config = dict(
    vocab_size=4096,
    norm_eps=1e-06,
    rope_fraction=1.0,
    qk_norm=True,
    tie_word_embeddings=False,
    init_std_up=0.0436,
    beta1=0.95,
    warmup_steps=43,
    decay_shape='linear',
    max_steps=4060,
)
Each number is 128 + 24 x the weight over its row's rms, rounded and kept within 0 to 255. Layers, rows and columns count from 0. Numbers have three digits each. The size before them is the row's rms in percent of the matrix's.

# layer 8 MLP gate, 576x224, rms 0.287, rows 345-426, columns 0-55
099:129143139148117097111120160101151111152133145063075151142116113126134085154144124170143112114106108120141142127135119109139100153137133114122141135125093102163134139145
103:086167079132132146105140156144118147115097096126171168134148118102151166131139108096140095109128115084132093155146073126130158080106112095118112137124162160105123122090
099:155121126132117174165158124132097134167112074130172110127099117123132157132137081110100094138104087095137117104080086058098146149147152086155114123112168158112143108130
104:118141132149095133124062151105102122126102157132074182134130162118140083120092104151131150134097136118139146173169133112174129125146123150139165121118071139112163111137
089:088119164097108099113143161106086085088156105104181103145097132117122127090135132139076086126119098132092121137156118077131142122188108156137151166085140117088140126084
105:145174113103129130094101068076168110109170106121125146158119126170121067096158152077121099126129143102125140120111145127070151098099085116116101147158138145158124135181
095:146135100108142110116091112135168147115080132140173097148143106139158095082115142116103145141103155131104131120146152125100161124147118112088116153115155119154158144098
101:128154135095139173157115097134137162135109105129135105122123101119147160121153087157103104170133138080163116127152103101078090136173136131164133139149144153143136114138
110:124095178125166127126152124098133114141127097126113101106111113113140108121133162108105112127126124144129070114092125117090132105099118099102134113086137135109095089135
088:099160083102123127115121091089090104161137119111140114158126102130127114099154157069131108152112130107109123145136119142095122124097135110120111148143105080153147130134
101:126124169129162139151135161102165116143136114152155107112123109100101130120094132149122154135100099104125131107143092109110111161114129108091123095137134101145117104132
103:127134120150144150107132136107146103141108138114148105169141117147127109141112136083134140173092116101152105111119139189120095138131104134112139119145115110115115119169
093:144131117141148154147119157137114120080083162120142140159174156117143118148121125109123128116152118134145135107156106129129141148160144095180139153113120109149173079096
095:148125120097064169137141143117180107116125097155116126094119116121125136124109106125108133123159105162106136207132154143147171143131163109122129120114124160154123136119
097:130153122126108107152116088122152141130142150166123129139140145171083143069098131142142135119118111134152128109117136140125081081159153141098148103132145103123132118133
099:129130148099126128132161101150121127112111138113134098121175132124130110175121148167092143150121092104169131082119102095132151102163139112132146131151102135134146120129
112:135146133132137120091107134080146123125122164131149136127131129148131128158136118140100135106128127130129135132123158139132131125141153114191115181115094141152085101166
103:125152130129128153141133099112165148150123145143099124117131125161116149114166145135117124104116078089129110117143130125114071109131125141143118113139189156122102127160
100:081132108158103103093130115125152147142176100171126145133160130161118126114118120112129124109148139110115130107157114142123136159125098130085126104148147122137098132117
103:145134123173144077145111121098149121102120152167154165146127154119147156136093170133125118167100096118102112088135116143116140145132139185126088152147119131107137151112
093:127152125117140139119118135140148094123171142119124145126127088103109111111126142110103151109113135146143144118129132153113121132112163083110102130168135147172094102152
091:121112137139139123095154123110140115108147124122171115172108134145099111121115140141122085155115076155125116145152137146119116116133120089140100132133164132118090145150
095:170135194105120122121087151117166121137125103095099117101085160143145074114143148147115094120095123146181113136121129112162110116089126154097139122120116114149142131120
096:129114126124094101125137155111187156155117162131099140103069135149124101093138130138108135108122089113132095105180126127153105106132154163163133146145096122102131117089
105:148104114118164115107075103103128160128162103100148127143152141108162092112089112118144095163121118161146128096152100149148112127071119138127115094190115164193154155122
098:094156117102132127113149091112115155132104128154150126105094127131111109127131127106169177113084157086117135159145091165111123158118163168135113126094100105176159087176
099:101179122127150120144126119127154089109188125105155154104132095141199146111115133109093104166119135086113120139114167096118154101106149146097100164117169134164167164143
107:133128101096136156115156112166142145109154079109110156087178145161098165135168119144056133139117151121059121118102138133080132107112119101126131115144151124104172074105
108:071122138098118086126130145124160141076117160133147123116165120129095144088146088110119156150112076136132122114138094128117120175137101159188109095113131129175171130145
105:151129137142122097158097095177133123150127112079147121147174138109109150148125159147109113096156111115124125118116154141125126135139135107117146150145140091131154119134
092:159113146117105138107124108136119134137134115120137154098158135103137114111104105139092161133151135118112141107173188115125136106133122126153156110114162141132143149076
094:143189105134131110085133107111147149100112137139155111116170148158097166094132133132146094138098167072106132095115117069122155125134131115167120121113137147113117133132
098:108160137148130122159116152133076120148109117133105106142136125111121137125154073105099116164146135136120105158094122165096123143139105160110170130145143118106129152117
112:144135115109179096122112121143116108129150086125113126117175123107116137125122133152110147120107102133114106189125164106092138124104093135196116151110121108135150137144
097:162109117109119110118141129106127094105134136159145113112140071111096133143131126145064081164131116087111160131134137153127124156127110110175136083139162189141115120126
089:121095128091109175157121088130116130137107144098167158103056127137161108120141114140116148131128135115152075154127127107139132104113110145112150120131109186138107130139
094:089140151106137124120129145116099128179126151101173155117126179168122127103159122112171140126067105153090112139127114164129082128128124160127120114115148126124161126130
099:200118130144144157130096099109099077119163112131125106122108196165100148128129140128125229072154077123104120153132155115089133098125146164124137115143089139137116110154
097:119110116160113144179118082148114158121150104146154146125121130114111121121112136108127173100086093132105117110100136094090118171163125153132132138134194140133111125142
102:174107109124156115148101138122128153105131126145110153150094115148119129089137088114099138087126156098108156104125114114125061153145153144159172151075072088126106121130
102:115125148098116165132111163154184128156070127167129156101119176162078156110157121169089133130099115110178112136163173154150113110142099132119118115121145140140123127100
122:158125102120110134092142109159149117121145101134139132152095160143111153135125107147102125151144109114179088115111141161077109097146131108118132162167132131166130148144
092:104177123117138135145115134182163104151075137149123121080123139123139076120118146167101119161089125175119094120121138141165122131109113157134121113105126120131115115086
100:143150150104088112117129144113140108136132154143138153110166143159184108134097115162116137123131136121109127146143086142087101113106119105103132148130131137113128171125
103:136130131099181103152137113095119148128115116130143157107119124155101085173123141147092078111093166087097079110155141146080135129111126126117110113124188099134126112142
097:115150158122122143149116105140115089122101103088149147178122108136071162118105123156134097110085136094173111124132142111114094133163139082112124075134157114110116093140
094:109116148146128155134126120122140152153134114099131128161090132143124102157148095116143100133082171117131145107121119155108104126092148119112111113125149118111159166122
099:159080142114112121114150153115187128111155129096122120136120148134125117088153100163112136068108138158155111116139111137079166147112124109139125112116142127098143146140
105:111151099130103111108114164161148101099128162141100116097161168109162133125122166153108123122143112090113088144104070132174146114143118141122136143085149100170114136130
093:120110140109141091118066134142144084136142148140100146112157108123109074131112124105114111127156133124121097125133140135100161110093097129108125160085111168141118149126
095:133102139157153151131142173108155118163140134092173128129141130128109101165115167104107103076147131121110124149123131115114114094119166176166138189119133193107182122136
098:187120072121135167107143154121132112148172157145129164154162108122121103155118087099098083120132188137146129106140163124134105105145159129099119133151113147156109106105
097:111176109126132136088086105136144147084169142093114156139112100203138099085147122142146122112105116112124109174131112151080151149133134150129108145163146119101087126093
093:082131153141174072129112144143141116112103127117146124133106123113085128120113154130109154139155146101067149172108134136098113089127148132145092118122138146169172151124
101:175126110154117111143151119193165087116166137102141132134156106139133091062088140127134105119091119167081146149126121086162129145158128119143114071083168110147143138160
102:189118140129155151136145127149111132126098127164161124151113105147126143159089082122144088103116140136103134127129152125107093136122123109132171152128124133156132172090
097:165128092097147123105097132142115127143129089060118148120153146114110143154080091150154117130093117082143122116110149145089173136148122064141118138155148121122168118148
103:090129119146108114112121135110104113106133096120156112175126133112127097111139080112126095144097137119126155141150128132104133103071124106129156113112173152127103129136
091:147115146087098165134124150132104092131090156113081136088111093105116097148079052150102149098098138120135147157132100136118112142117157079109103113143123080145117099097
094:122104154143144149137082178109142097146137179135147106143141114121097076112112109103122122117113101161151089138110098124131079148078159123157114106133156146137133120143
104:152127141153098131144124139111154133100124167115150143152141123093114112074154127119109158127105143088121150130120108108117116127150108094155079112073159066098115164128
102:144112133110109172130136143135115088133161121132124117131152115130131086124146132090116116110108113139097087135112148125096104162109115101095095128163152145107146142188
097:095151144164145104108130149116139098154143138071148137153097195115117070135126116128104100113102069132133091143118111161116118101138122111180091119135162111147087116165
098:121117149130134118114164147115141126132155136136142142149159119146092140138113105143111207124106101143116084158151154109129105107107078157116120100175116139153125154117
095:124107146131099125167159128165106089124139118135141119115119153107168101109133141092163157129134095106159120111114091154075113094125152142132110110087110105111167115125
095:124139104117156134085118126094154101146140112153108122132150123138148106129151122131081093109168073105144093131140138109121116116109111153105144129133162134188109150122
096:106197111170166128126090107166096153122156101089141099112148127117159132158119115127095143138164114148144138123100140094131142106135105061124124152123107165134097175142
083:087123150135129117085154151167194128164120124127118177152139130077110142165144138147136128169161115166133133127116126087152154116105131143132140145123106114131087140177
098:112132100130165068127133133155112165116175112152152090127139137159120128097152138149153090177097138131167143141121147144113152122096114140101116139139150118171094119096
093:108129163146095107137187120115161130136146088158152107143131151114184116133113151116145097135083128138165163100119151112144118149117136156143131107133123164127099135113
097:123154127133091115120146138093159116144159093128135144134124140147147107093157127061077083125115150132120132150090120133126098079096110133149077163126118136149118122091
102:154115128177109124124120118136116143146110105131147114098131167104141132111097138139132118136151129107137122141129143156086169104141154090151159144088156151130140153142
122:139123127140115157103122139113142110153164178130122103166089091119092129159131130131138164137102123123124134146134159120161098154148082158152172147130129115096124137117
098:115141112117144126142125130152122098146165128127112120163130191139115157090178184109098119134115105136113119163145102139108104122126074133088137169153135152156116115103
109:122095129102127118132113128108172178149123138171123117086114139155117117099148156121091146134130119117116121101162119138134126133178112111101092129149152086119159118165
098:116099181125135141169083097138105149148094156146164135149152099130115153098135092078156128133107123141103101096141128134121116101160126152128109085122151161135120151123
100:124115152125159111129075080112134113142144186162153103081114106100103157129125121153166117139118110196145145139109150107116088174123150133120156147147129110119127116143
085:115146121125132127140131132105103108088113117112099101153090130125101191148130117160145110147084128162167080145155119104117106128117088148089085112111157125107125111145
092:101127161173141134145137166159142123099128166116134091127121094148096132130111163133110102140162148154138130139160185118148111100161108142142128134142086091170132121125
095:139119146096102129122086142112131041111133118124123173153069120125150152132157134103123115112140117127136135133126134114133102130155166146090113155137134118101176103104
099:127153144129126104118098115112163161088114133139109138114066132153101104146116108149138091153135096099127178156147128144108103151080124144140154106118141133122137114158
095:120115148081175102115130096168083125154144113111150120122115110104122131073110117106112123129124143084155103129154127127118124112122114120100096128109134166176134126155
# layer 8 MLP up, 576x224, rms 0.297, rows 345-425, columns 0-55
099:140119089097107137136127142160165134175133159127108145110140137153151150110134149093145179133104095104122120115112125107126100142099104120134082098100167182125114134110
104:131122138169100163124114115142163127144130117143117174086134160134123075172106142178140124105144108122121159144115109108103107126134130162118154151102143143177134066119
095:128136135148154135106124155090146119092161155140113137136119147123128108161125152150129094140126173119130113109153169147152141114136183163096137086130123126163118083091
103:122125130139144143127119122142146109140106152185126098177136127185136119097140121148146141135153154166120113132126126113172123129153122129106112153140138099149148132116
088:167123138121133139146139091139154150133099172158161140105172101131133142138135133159130107129152128164155116099126116075132129120086171172075122138125118138146158114115
100:131126150101139154101132168128150156155087133118118118102126118151116148110148115149147143160113146148130144115132078079149134148130192133126086116116126131150109123120
092:112143102093144091127143168150096116100149114120136128123113111141168133113143142093134099094115107133124204082103139096163126133133145113128089071133128156156168117126
097:138162121114131118126105103115092086109169146153102154098131143128120138143107114133110108130125146122134072155101100153123150108116073131138127133152121126136152145105
100:166112167145136129121090107144143135108097178145114143150127178140102137138103144170096151140138114144151173110123144122112163126124104185145105136136140159128156152147
092:182165123159121117150144124126099138115121101098100111127145125115163155107092130113122113096149121138121108167118117130136132101130126117128127140130123130121118094189
106:132113108140128140158154100131127091114093144092082128121099123095113110135088134125126126105146131127136128138146139115164081134123148191162153146163143162113120125093
100:139101126075124083155151102106113152124140147123124157156113157140098168137105139118118147174163156134106113140134133130078131093120103114103114165101125169157098120116
093:120150120104165143096090127133097115088129111134142145119126111177113146161176112182111141089117116128172136084134124126095095176129148119154137130104120161162126129149
101:080132106134082120138112142175115130129127135141102133113105099124116142165154152166123106084123149091142162132132112121169113168153123125138133120132137102096147093108
100:146110119115186116110128106131123120126166113145128120139135161100126112143160162158156121167107131146118131150143115106082122166126108091135127150161081135146144128129
098:136151069117153086125139158122121150113055157101128143121135094086121128102092164128128124093105134120157135106143141105143125132117119148098138114124117140153127133159
110:163142104122105140130100111132151112117136132110139102127120093127142084110081137105095120151154125106176115139135142137146099177144128152136141142125129171109140137125
098:117158123135142139120133109156159120111128141144115134095134101146104072132130156165100091094102140131112116153142112119089087110115126128135108090141149147138091094130
104:128110125159135121124106118091123135096136110095161063142121122105150087075131087121166115211133132132101099126139126160129184125131166123135148141120171159130088166107
090:145120157141126125149111184142105118135155125125127109065162109164118120182104133123146128104155116151165156131108148113140103155135095080129179111096128114152131137138
089:156133115145110141162105132123134125153152089136104126124178150144092084138108112128112126116106110099083124145110124104155121133125161160115122163179129118134128121160
095:149139157167133115136117165114130099085146091130125107151095111152132074106146152148074089118163120147115151125180122106132150166119153112106130151129152110095120140103
103:144137087124160128108129087178152107153160104147116129094120152117106102137139138107119122128155073175162108130130095162088131179158157121140157141083113096089103104176
105:165106098156131110129140117098081133069130145132147091119145130108096117124126140082175107124148120144149141136140119125140135138117069156095139101064140094109150116143
099:143108149133118085126076152135114174113141132164107121153142107115133144070169169156060137118144104113151154115146114116145129125150145177132145109127094091140118088112
100:117119134150144124147160162105120110114109094124105060126172130109132128160126105160143119137113132175088117075125118146169069126156108123135131142087124138099117177121
099:141130104131097125118133150152084148148099158146124066113111108135064110143146139095137159087149124141137129120153113094129126145146077122146147082095113151133110084151
104:108148150111140121092140129107160094142141086119149133122138143124107124150157168121076102075131159137117125105119154131140139097134148143117071109179167127118066078095
108:142130141148143103133157096151110071132159122122082141167108129122115132100145117147136146109142145138171147102116137143167154115153155102118127144133128113179150156140
099:144125151099100155149124125134142127146116126118124124123118156135122094134163122120165130192144100137119133119147131095101104127087144144114098133135127126119114153091
086:174090146108127125099115094147134113170099118098093164127090119098101124113153139106098112152134125156146124111120116110121109196101134097133140095141119131072131161096
101:144103147140111120138135158109147130131130123138087147089072145141137115137152139111124127083114152151136083114106179112098131153132148137068067129136125120130114165099
094:104102139146123136122132155115117087102123150157125099145125114145106172100136083128137134115113175132119103146116126166134149146098071142136132075134074144108138144137
110:060096142114124109133130120124117156106125127111148104089135150117134094121133118155106084144168096169176143117148110129120112116158140081134137170154166123097142124159
108:146102087145157142105125156110131178144134149136159140096146131099139103128080088150108117109158143158071137159105103113142113111117118116134163126154098119144171130163
090:119159151156128128120134159137149082120107143163102089180147117145094129135118145130125088182132119130093155105105100138109148165133119118147103171149140097088141119098
099:145176154152137171143133109103112149118129161170147114110154112135108120100152095141106128092137116157154124113186162129104168112116130115079130128081119143150096064116
096:126157121151161141163139136138136163128147131187088138130093116124132164133126119128096138094133140127097140147129117157111104095134143156144118115158117121158141146173
095:138122147127164104156132104141131102158145137144139152119114123108109135134135149145123141118101087138118137152118096123129109095102123131074123100138119119132131175179
095:158117148137126108158163113126144128132098119078137100169112157128119110102120147103100143117118108101166123133154122079173165066127112119080122139145143168149141146098
099:102130118110141116136125102143130116125162178132174130083134139151168148101153190117102075147106154177146109166129099114112164124150127149171140138130089139147097126127
110:156204076114085171135129131069138162111148142133134103106142120131104132106145098138129163150168122086109120102139119117109108102095152120142123161105141131142169154127
094:146148096134103088137123100118170158143139123165120116125089104094131158110143140154115128125108124120115134134093080108134115111107141145117155115124159112121130129149
097:146107170110110149095110124124114147155121144105125181136160107134149155165108075117118137134091106119163142136141126117116136123155123153143130148129138133086145190135
103:108145138107134154137110116131086168133114100126148170125137123078114124149152098130118096195107137075126175092139158179125095159133113114141136122141141129127129169130
100:152160107142149132107114125141113140111068111153168116125122100140154150178103119149120143124111128135141129109095101096098126126142142155106103121133147086126119085123
101:171143142112150119116120110129130142141139143097137124164102131121103147128104134173108134117114132125141114164127111132111151165080104162092139189141104132105119140148
096:133135120139160132147094141143084121086150175128161141153138100075132128153093136130160114119146127153124145138123146145111158134154101112106150093112158111128136128107
105:080142111114124110103149124115114093117117139109190151100135149113132145127101144119080148113123141169098127124154173141123135136176120140142137109161085165155154101117
093:105161123159176127104193127150127160101165158132137094160095099136128159138127154130150129134166136115157164095161128105161146141168125118182146130114162111113118144149
086:162143119131147143141119130132143105156111117092138127166115085132131126134095155132137141155134089102138130151120140092153081110133141158110095160172124111101138080129
095:131125128180129131151165164141146099116106090112106127158130102098129104154137150129095139082081206160145116151122134142138098136115160152081141164122134167118109080131
099:161170128132118110106179127141121097099117161111134165090163148111145111145124130149123108128139120135116116136135165108088106106109143137104152140153122123116126134142
090:164118134162156152066154140111109095078092115135128105131148155156138132112143099100138166159147127153118140162111087089158109159144141132144135136134106139129113098133
098:158106110122138136101142143096150103091180105111117106123100090107125080088111110145123125139113144099101133098111109106150137162142104151128101162079155183145132107128
108:177105121177112133184144115129101159185127181140126144132119090124157131138134123162120146089159148142113136130117147126166136115114128127113102172108123090096137162108
091:151090114119135125090141148109148163149065112160146162082123087132153154123073150142097108174140113131119162131105106085167105148128163100112129109110140109136125111101
107:107117110124181084148149135108101101103123096078128139140115159126110150130163163147140105152146144093127099128114116104154134095135163148074063091129111128114142099116
096:160104157127158106108160137134117126140138160159182124159153111102121119118146113125102095111152149118093115126117146117124101140141119179113127135120148137117121171157
097:155139140129158119169105113135111148106174121142101130140112173094106103123133171149154093179129086131124150137144118097137128118142113136145164153136176150128091101148
094:147138145094127136072154088125145147089098136102119142074125143148146129102151148164145161123133156125150168132107086119141134135113137092165101112102134148111144170122
101:146130080063144118113092113125147148115133056133116133134081147155096122114148150103143122122147106161115124153145119147145150134130069109142113137159126124125133053105
104:123140106158139147167085160089127123140149131152128173148130138164112152120129100124187109161161124177122149148112131138081142116122067161141149158091131131160142115086
113:097140148147148123131120109086148141118104109128094126100115134172106140139112118123191185104150095098146073146102152103115143113165137131113146122113114169151103151135
094:113149119151108123109152140125077145092131141158133153168147091113112100129113094134164190134116148127136138126153123108143159181058086194138129152117141141126124159114
092:118135106124163119142148113165137169105099149120112112104150122156094136080099152100165123149142127137122100092137137138184132109135157150091106130121103122103104122143
101:141153109161148133146140127098153114140152116093096131119112139137093121137136138128102133136143149098087126150143127117141106131128108114126137134132160208168088158146
091:105115166106075114118131128097095127112139148108087118112119141131120120126161146124158154131133117102129131123147132132114145127169129118133153150159095124077113137121
099:100185176151128098113108074115134119161152128144169113105124146137126108098158113138104104164072108123150155143126087078118145148137123145109125145133154113162084137118
095:095144106094147135128146152136097132115137155117185138151090127116128128157149166181146189099115148136122164133111151110128158137144138157118103081127092133099140130144
095:099132133112136144151078127084093132103127124139101147122082125186137113123134123118115089102122171091174120154141149155120156106087120131113129159157165144176116138168
105:129157120150162115127089124169126142099111138079126103164151115119180140104109140155125140160135148092130136152156126129122125127124141148124090137146133129125136130113
120:112117128140104132085190087156077142144123098167101137153127159090136130095105121093144125103168145135171129105174122147136143175123139138142105137157132143125148108173
094:125152167141127118157124161139168159125088085159110110117107153125122115158128070138145083091140150147130131109109162118149068136149121108106157126141179113155096126151
111:150132151112131127184117083146127132164114173117107155152129139094152110129131162068140167177121101114144109126120171116104127169144114164163119143134105135155140134142
098:135113156154117097153123143112104182128116131122130141114132134122133149126120103146124132093115111113161094150127131145150163141171147077161120119107107158107145136148
103:151140124115129133144134131105127088145159131142113119136089090112153089154095146138139116152151117150113179131123174095130083171159121112093170150117125105090125116110
094:169116146115152129137187128134157145109130090121120126112110119135095124079127123125140119111106148116160121123140106096165100116133110147109098120118144111115109120106
095:143105159147145125123172178178125118091136151102108124079170085192139141144143112138160137129157171117070134112156135152133095153140146145144128144138112093203161118108
093:133111145118135146118142142118115088126115142122100128108110127128110124092128150098123141126186136153125169172138118105160115139152131147101111144136102140126108128113
103:158120110104081126128133124129129137151140128060160136086123163109143161118157124127119162147120119132127145121138103180104143109132156123137093097163128159130099149134
# layer 8 MLP down (transposed), 576x224, rms 0.276, rows 345-425, columns 0-55
105:112170159107151120129162152125141117131103133125112172092122142148114106159147121114102130126159133161148117090154169082153142095152131109150131141127102171190169165124
093:117107115119145129071104173132111105134133162104146100121149129125126109127120108110118116119109124141148156104124066148118117111060141109126155137140133136136126112091
096:110185146138072149114138143142123161145136137102126143101109139098166105104145093170115074140124103082119119117205152068135125132094167147113122096107154161141147126137
100:102171147125114104151096120092106118167081137110110143149112129086147164119123143146108100187106180125098100126208116155108134137139182155159095138156159093134137118137
095:154115179086133093114095092133123144186097129100141125128130103169176144115149141128131084133102122133163113130142163141127103152171109152120127105127087146129100180167
104:095101120129107125137137109140082110152147107138122116082125128117144105098123108129099137111113156157198106088142100117133117125116134122105130160082110152144133104143
099:146126153120146138113130170096142119140156094134131158160138126134149105130109151115128107144180111129145132129094132173146187153114138143150103101183112116082112109122
100:145120145139109149165098151158120094104128120148121108136103096106127105135068125123087104103116095091134104115146124133083073132113134135122132156135121095138148130164
103:110130173101123140158118141123110110127138158136132136111104099126119124102101164150105095173124128180107092120126140114148156155096133096141124110120103135134138102141
093:118165115141113086132159085122125167181144131134131132164137128114098122130126130145113123127156107132171079115175118076087133128084117094106116098125085095135144140117
104:120127108163164169153118126129111123145143169158122128121142152107143117126102158136113126129099151129112150169074115133152094120124130123148154104117181147158137156125
106:103129150119153152112156125145117133146149168162092110158129132149114112125143147082136123183139132162103134108164110100095128128126114132112121169120109147174095127146
099:103154143102122110093102130123129101115129151135076140121160123173082141153164127165122117130130070116150098103082088096107107121137126161133112103126106151126142140142
095:118117122128112150170144154141099145145067099141150108134113121128147113128129102140120107121130107056140118145148089151143118166108110104130130134157115109136133162138
097:099159146135103139118144124125131116142075124087117143097150118120105125160131130110169128111118100164134121115157152148148183088154108087158162188143129121137147125112
097:112154144128116074125139104128152153106095138137125117139122128135133119111141124121114176121098128102098097126156178159130136131142115174184147122112141196124117094100
097:116132158126137118156075097130132159140172164110156124146182094146131097118190132118161115096135149134151137142174154142096094165115101132166132128123155119155143132091
100:119201154087167144145148103110101128108105120146112118094127140127149123123174194124106130120110150108101111136152142126137133097119156131109129082094128080135101131131
099:169150107127167086101171126143133148116080143079119117148082129145112117118081075140125144130140139156121103123119126089167122112142147138109161119127150097127178141177
093:135100120127157113134158149109157142110184126103117141144157148129107134087155160103140100147118131167125127090175118099145089116145113165150128128112134159095125099125
095:132145098104096112140100112137116137121138136143182161120164159106140110167147144117137156089102106139104108146143110113112102123122180172149129158150175151123100161151
098:136101141140131136127107071148145121108101127090109121163122126103146134106133158151161120096122099116115098146133154147123091116150105138109177135133146117083125059141
108:154103133164114080125117117145130129114094117123135099058099101077103080099136104081116153116135093149180104170154136138132104142121132170132172090111077155122106105157
106:159105139132155125151151077125121153117137145107139137120110139147113135101129142102099102138170094134103136120087170100129118134131120141087100121124111090109159112111
098:172167118153123144116140115124079127148138096123157155144089100135110156088142126131145124124092134097106147164096168137131138121126098113055142131110101130106121148127
105:150100109125120170120157095123100126104115106127121123125124121134130111156177126134210136130099120106116136153147120165124117108128088150151138150126110129113151145165
093:110138125169150137151123118109125115125127128128134133115193104158115107087130125094112139151142141100102139132177094151109102124149158186110063120109131116152104125174
091:128131136165139134133101101140108152068178121157131136139062131159132179139141113147119092129119110140147177081069138138130139137120117169137159178163167086137103127150
100:120191137122119135116180113111093098126150142103088141140126148112112110110117154139115136144160127105163127129130172130171141137143118075131138125156144141097141135095
099:143105154126133102108105168108143115153146168110132135117115142153113110151128101130096149133172100121109101103154135147137086125126094137141120078143133126111124122110
097:108080145124144108095116126139102174148099118134107115121103099103123147081139112170120116154169137136101125109126158094106093174111093101114122140137098159110125145115
105:150110089152079131118164104145173119163101106143131089157163173125077075146161131140168116102124144069187152152119128137105115124155111146124165117136114112097085147129
101:125134145119158115139125089135142153113145128127143116137109162132160147165101132121170134126102102141126110103120159125135112152143123087100112134085107161136134097140
106:110149138124124136117152145138101131123094136109127093122177157151147132146137136126120124150162114132131147171161147106096105092133142119118125132151123134126140118122
107:155118099143169101067136159122107160120102114137163120153141134105153133102079131087118139100113136117102106103136153169115108105166164128154183114116143132087128151137
091:120181150113102120144114107101178076075132103124110123133146109119122120096104087131090096152124142161139142128128098130130116114098098147125089109080119088168142120129
101:124146118158114166101130072130166140167110109097147129134112114086132123139156121152102183141117113138136102137175132125145152114130144151165171132153131101128102148124
092:123131125093114119141132126095102128124141127122195148117116099134166107164141101121162120146156192149104145082162122106097127149142149123144089111116128129161133082116
099:078121179143107133154113133148106113110108119149140163121104132135154144180131105127142191107092089088118131130073121139130150174158115143142111145159130111134141150150
097:093134134126110163110168111112119170110123124156123121107096129107123155121125165154104110118118193145131128067167096144082134112110134125190150168133092100113115089143
100:153135103098114119163114176146168165092092146094092185146138118204139127100175116149102111111149136153155096165182098136135136113117153161146154131150183136146127100117
098:155121128118164134132125160134122142123123133113151101139153129146127156085143161112146115114113142173137177117070119119114159125132126180121153147172098119150113118136
096:108111126131121111145139116092111137099199124093113129117098149129125173131171151118093148111113107102161163118168131140142095123172125121103117121150113176136101159112
099:127116137136129092096132088141170115156158115101153110135152095149152144154153113101132124170099086119111131142149124113117130111140148109120096111103115145111174135169
106:146122134150140110066132124108122176183083103126098129130147134125145143116131093124105115144153148198104134127106132102118175187099124106118124130108119114087105130076
105:120123167103141151124124127133120131135135111099136124165113118100105133096110105138089208099130156089146102153140112132124122138162173129087097112104155118127128122124
097:119128146089110187141136159117091133104103126113151090098100143171125111118118123139143144152152137125062064112148107127120145145173166140150145140121109123136101159165
096:172139153096117099123149154084091109132116122100168177108111141106119138118108119144078173113112150153130111153106125131152161112110132128144133104106144140093094116139
097:115154130094163141112153091152105144108133084195133123151114169133164157147126117108190148139113115123112173160146112135153107141111146090102155118131121163109141085107
096:121128176152080133117124134122130099124096149139146118164124111127101107115111129186093125127091187121137138162159137111162163154093174119101144182129064156141149106158
091:143116156117113097092103095142107133110107128132095144119153136123136109142175109136144128166127155141118104130113126158130121119168111090128147151136160131154111123106
093:149128108142082147149116129110110152118144176089139141151153143105161113093147141140113126126179154158121130153122131103146158157098143118145115086091112112118115149128
100:123136135126123104169124108120140134177138108110102156131161172130139142081086124125128142119139132138133133116124130138134124153128148150115135114100079116147128139142
091:117173160177103135116133137159112120126122129121116143127110155092163077116116106130079102131112145134096096130177148147125130131093122130135117141127179141114125100152
101:134126103131120096150115088126106174102143120123137128110100089107135162137101101112105132100103130088139122142111141145138085092130132102121086208142119131132130135074
103:123088124135088120119174107120128125135119121092150129152117098132154130114107134103134157163134164117102174163126129134095108129098131084138127151157168130126120101105
096:150132134135108131149060180162149147100123123141173128145146149097113146086143161139121129134082151137138129133178152112147117081148145151139148104120126135126143143170
102:101111133089117111115121145094076097150167107108122155121149164113096125103137116110076119124135151122101066149141138123136124112125098146107114124115160167102172114136
097:126100178112130179121127088122140112135126136139137158111074100097094174139119107114154123125100114148099143109203148104131067125111152117133149090133154177128157111107
101:117169132143154158086140117130149116128145166142170163124136155125176111158111151102166151071113136116136127134107107173139161119116139144111152097130136096138119197149
100:113126123110110130086103091124139088148125140163123123088175130156096116117130135103078139143120127134104113113107136112158153122124118130142138142156163143131136118141
103:101097159153095118163137131112125131141150113097135178126101081105079116091144124104105108122127137099166119109120153132089073081163140158138136120109175141147112128113
104:131128142125129140185117122112106113129105079103149101159147117119162112165123102144164141116150096159156122106094093139129121130134087157116151183140144125136131125128
092:130125131128100123114115101176149116107069129122137139151125143132161113095132134131128087149121171143082168132085123163112111096138140115105112150120131123098145119120
097:127095162089135136081149140144059155135141108132142147125079091163109110096129128105133116131065143140078137156119134151152126120108139156117095119139138128113128139090
099:144134124142129137110137099132124109132186141136164128138110147082161104120165109156115183129115154137149128088141141095134141121138123139105134093167133149156144143144
100:112155118146155111090159163153120150099109133131156096144098122125189157140094132161083122153177178160100112102137094102119211149119119095136115116154115154138167132130
096:142139112095120147136132151106111107176096167143126111173140138146125109155166124112136139158133092152144117138155093134168143121125161142123165111088085133138120123141
103:131117129105117117122128134157126096131123125148126142143137131105129142161156092138128133118177147131103081114112157101141102114130112117137136149161106163149143144089
098:104118103122147094117130141133127117111113179115152113122095085139138095172132132087156149104121137117122125127120119166097147109124119176110099112115137132112105135107
094:149111161114076158108089193159125128114127157108115120122151122126112121185148137118113139143127169159097109097096173151157159149138159148142156158117119170141131117132
094:119127157104142092114159136146145120182105145158136132138170136145128123103106109121119135145120136127142141135170086104168147126145135113125115171095127108130118124141
098:124140143156132087148161091125136135111130112063138138101133171112100081072079156140130106150143087104107136067128125154122115129109148107173102117133152140098119145160
099:111110148112123114099151099141105151109131117147182168152146183146130172068130136127110135150138131108112159130082124128104139131098107109130157154160148095114112096102
106:120090102047112130129133106131142110154134154148121134131172135123119076121114098079101167156117090114089145129148146151181151133143111147157115157104102147111138091100
099:121133130098129159105099122084126150143126179138095164140113122136105165094100144142123133119088113098108080119116147132123156164110185150147118080138146112138114122160
097:150133085144116114148099152119093091132124100148174150123106071129112122116129148156088150120131126119124149119105097152099130140135118086160094147151110130181166115120
099:136156099118136153100163163154113105075104115111097140150139154110135071124135126121114095144135136090133167155106140167126111124134115144103179169106176178119125164103
102:115111086142119149120114103114162138160135152142111142099152110141130135138115137124144132116111115125108094127161151153155109131137138093174119126104113137159122107167
090:145115111139104157125147099095130153110115115102157087110128142116125101119129165095096145115127142139126132135111113112108111112098125088111095167160147186120165131116
100:122138142155090107093136105112091121092111091139117121099122114140140098091107128108131138147144161140138121100168134122125127118132139127145174146157124101062167151129